Weights of a small GPT-style language model, trained from scratch on English Wikipedia.
Size: 10 layers, 6 heads of 32, MLP 768 squared ReLU, vocabulary 4096.
Architecture: rotary positions, some layers without attention.
Training: a variant of Muon for these matrices, 4341 steps.
Each number is 128 + 32 x the weight over its row's rms, rounded and kept within 0 to 255. Layers, rows and columns count from 0. The size above them is the row's rms in percent of the matrix's.

# layer 6 MLP up, 768x192, rms 0.206, rows 221-224, columns 0-191
size [ 86 106 105  92]
[[112 182 128 108 143 121 103  54 184 118 129 126 172 147 139  88 113 143 125 121  62 150 128 115  74 119 110 163 144  90 118 138 101 105 154 117  85  97 146 114 107 176 122  95 137 113 138 131 120 143  89 141  90 119 148 143 136 109 105 118 112 105 100 138 138 134 164 147 109 170  95 173 122  94  94 118  72 177 146  50  78 179  90 122 110 208 144 131  98 118 152 147 103 121 100  94 104 211 186 143 110 188 140 191 157 101 108  86 129 129  94 100 105 109 137 105 200 151  90 141 187 105 135 174 148 155 158 151 113  96 108 111 151 137 162 139 168  99 153 142 136 113  88 141 156 140 131  73 122 156  15 154 149  95 140 187 130  76  64 170 109  87  98 190 117 151 110 134 152  77 167 134 175 143  76 158 107 118  98 136  96  94 125 124 148  99 140  84 125  95 104  98]
 [138  69 113 136 179 122 127  95 128 105 104 105 118  85 174 147 158 134 100 100 147 135 120 107 152 113 109  79  81 131 163 108 148 184 112  92  99 164 129 176 116 109 168 111  65 113 185 118 156 142 218 118 156 142  83 151 194 103 131 145 144  79 142  70 120  99 138  93 108 107 118 154 128 152  98 115 118 133 158 156 115 105 162 111 147 178 108 104 143 129 122 116 190 116 117 239 108 180  55 102  71 105 121 132  81 161  60 141  75 138 128 124  86 170 101 147 138  96  80 164 129  88 133 140 113 145 121 104 124  99 129 167 113 120  49 148 177 142 149 185  92 132 137  88 125 148 176 162 169 155 143 121 144 105 126 139 177  94 163  96  83 129 123 141 132 114  87 202  84 110 137 123 154 123  95 181 151 192 116 163 129 127 156 111  82 152 116 130 128  98 118  76]
 [107 176 121 169 184 154 164 111 165 137  93 149 101 150 139 168 152  95 157 105 111 110 121 120  87 125 208 111 125 186 155 148 179 147 122 168 129 106 119 115 112 134 184 157 118 120  76 162  61 109 166 149 120 144 177 111 112 194 113  78 138 179  86 148 131 149 132 143 141  91 162 143 140 107 132 118 108 165 116 143 123 108 105  82 119 112  80 144 157  99 155  91  87 132  54  72 118 145 136 125 110 137 171 119 131  69 135  48 105 125 137  89  77 158 145  82 170 125 141 176 103 115 104 141 170 106 161 205 126  85 132 151 164 162 108 166 111 135 117 133 107 128 121 153 133  98  96 102 127 148 184 173 127 156 141 135 102  96  54 172 185 137 113 133 130  58 135 121 139 112 167 143  25 108 108 115 145  55 121 152 112 142 136 136 100  91 122 166 163 152 173 183]
 [155 133 144 118 181 141 118 133 115 179 101 109 143 217 157 151 133 164 126 130  75 122 119  75 166 122 136  86 135  78 106 136 168 153 146 150 168 182 164  86 128 105 200 132  85  97 107 166  83 108 168 132  30 140  96 154 125 149  92  89  66 118 145  74  86 145 179  60 124 169 120 149 137  90 158 161 128 194 182 114 118 137 130 127 186 128 125 130  82 123 101 140  91 193 130 102 135 144 119 151 106 124 101 177 113  87  93  93 110 161 119 100 114 167  99 140 120 110 113 104 161 122  93 139 100 153 119  88 115 173 114 157  86 161  97 139 120 130 112  64 141 134 129 128 109 129 116 128  84 126 138 165 153 126 132 114 169 123 158 188  71 101  94 131  77 118 115 118 188 129 181 167 199 129 105 147 102  76 130 156 139 188 103 117 134 106 100 186 132  92  89  87]]
# layer 6 MLP down (transposed), 768x192, rms 0.0523, rows 221-224, columns 0-191
size [ 93 104  97  93]
[[120 137 114 129 149 174 177 148 138 145 120 135  71 138 112 171 117 112 126 120 162  86 154 139 177 129 110 118 106 132 182 145 105 163  61  55 181 137 121 121 160 134 148 104 114 137 164 145 162 100 181 135 120  96 141 155 117 179 134 150 145 192 153 145 123 101 114 152 147 127 143 153 101 210 110 167 207 130 133 129 134 136 133 107 184 102 116 151 188 172 131 122 117 189  86 182 137  92  85  67 130 106 111  67  88 153 157 180 146  82 173 127 171 118 129 110 168  95 107 115  77 103 183 151 146  78 107  90 175 126 132 108 118 104  93 138 140 157 127  87  97 147 149 132 135 126  83 204  93 114 198 113 127 185 135  93  84 166 130  68 117  89 144 131 138  96 113 162 156 113  98  81  82 133 134 150 127 146 117 109  58 170 144 147 149  93 136  75 141 111 158 190]
 [117  76 175 109 134  80 144  76 159 147  92 103  82 100 109  84 157  88  80  97 196 109 127  72 139 113 145 108 124 108 173 142 112 162  88 136 107  96 139 131 147 159 151  60 101 115 168 113 125 122 105 165 161 177  99 122 152 122 143  92 105 111 145 125  90  76 194  71 139  92 122 114 125 154  97 145 176 139 141 107 167 156 219 112 109 150 145 138 108  92 164 163  94 101 169 150 103 207 116 100 144 113 126 159 136  78 131  78 135 106 142 142 141  87  59 150 143 155 134 112 107  98 154 121 110  80 111 133 169 134 155 107 116 136 116  92  95 142 153 130  89 140 116 177 190 152 170 101 230  81 119 126 139 104 156 112  89 107 129 124  88  92 129 182 141 131 154 127 113 108  63 125  43 162  95  90 157 118 188 126  78 120  95 114 141 131  87 111 144 136 112 167]
 [103  83 134 128  78 169 171 128  56 144  77 101 180 155 187 155 141 177 161 173 138 141 141 149 153 190 175  94 143 121  77 108 137  80 159 143 157 171 118 163  94 102 144 101 102 110 134 191 152  71 169 107 120 154 145 166 107 145 131 138 127 157 162 120 139  93 123 172 148 136 101 107  99 133  90 133 106 114 133 101 126 160 143 133  51 159 129 117 163 167  23 118 111  99 135 165 136 140 158 117 115 146  72 123 172 148 152 150 127 169 140  80 117 152 144   0 144 117 169 126 130  81 169  83 135 150 103 107 153 105 120 145 107 160 120 152 106 185 153 143 174 171 141 129 123  89  85 109 101 123 118 112 108 118 143 142 151  86  85 103 153 162 132 149 151 152 114 176 114 149  97  82 143 154 120 130  79 184 171 107 122  99 151  86 158 117 151 149 170 161 172 116]
 [ 65 154 128 127  90 139 120  76  78 126 116 120 117 104 134 137  84 102 166 202 163 127 113  99  99 171 143 109  45 130  91  97 152 117  71 155 144 200 124 134 139 103 145 182 167 139 146 138 175 150 108 112 143 108 118  88 164 122 102 215  79 163 158  46  72 114 131 150 171 142 104 125 120 155 128 136 166 126 136 106 136 123 114 153 143 147 103 108 142 148 122 108 105 136 135  79 123 117 130 177 114 142 121 140 198 195 163  73 124 203  99 174 129 137 138 152 118 137 101  80 152 168  83 133 115  93 171  90 126 141 115 110 130 124 145 122 144 139 137 120 172 178 129 170 107  90  77 105 141 123 138 245  89 199  87 140 151 116 159 129 177 108 153 114 110 106 126 146  55 167  87 149 157  94 109 144 165 109 140 151 123 162 135 131 159 110 103  99 169 154 102 107]]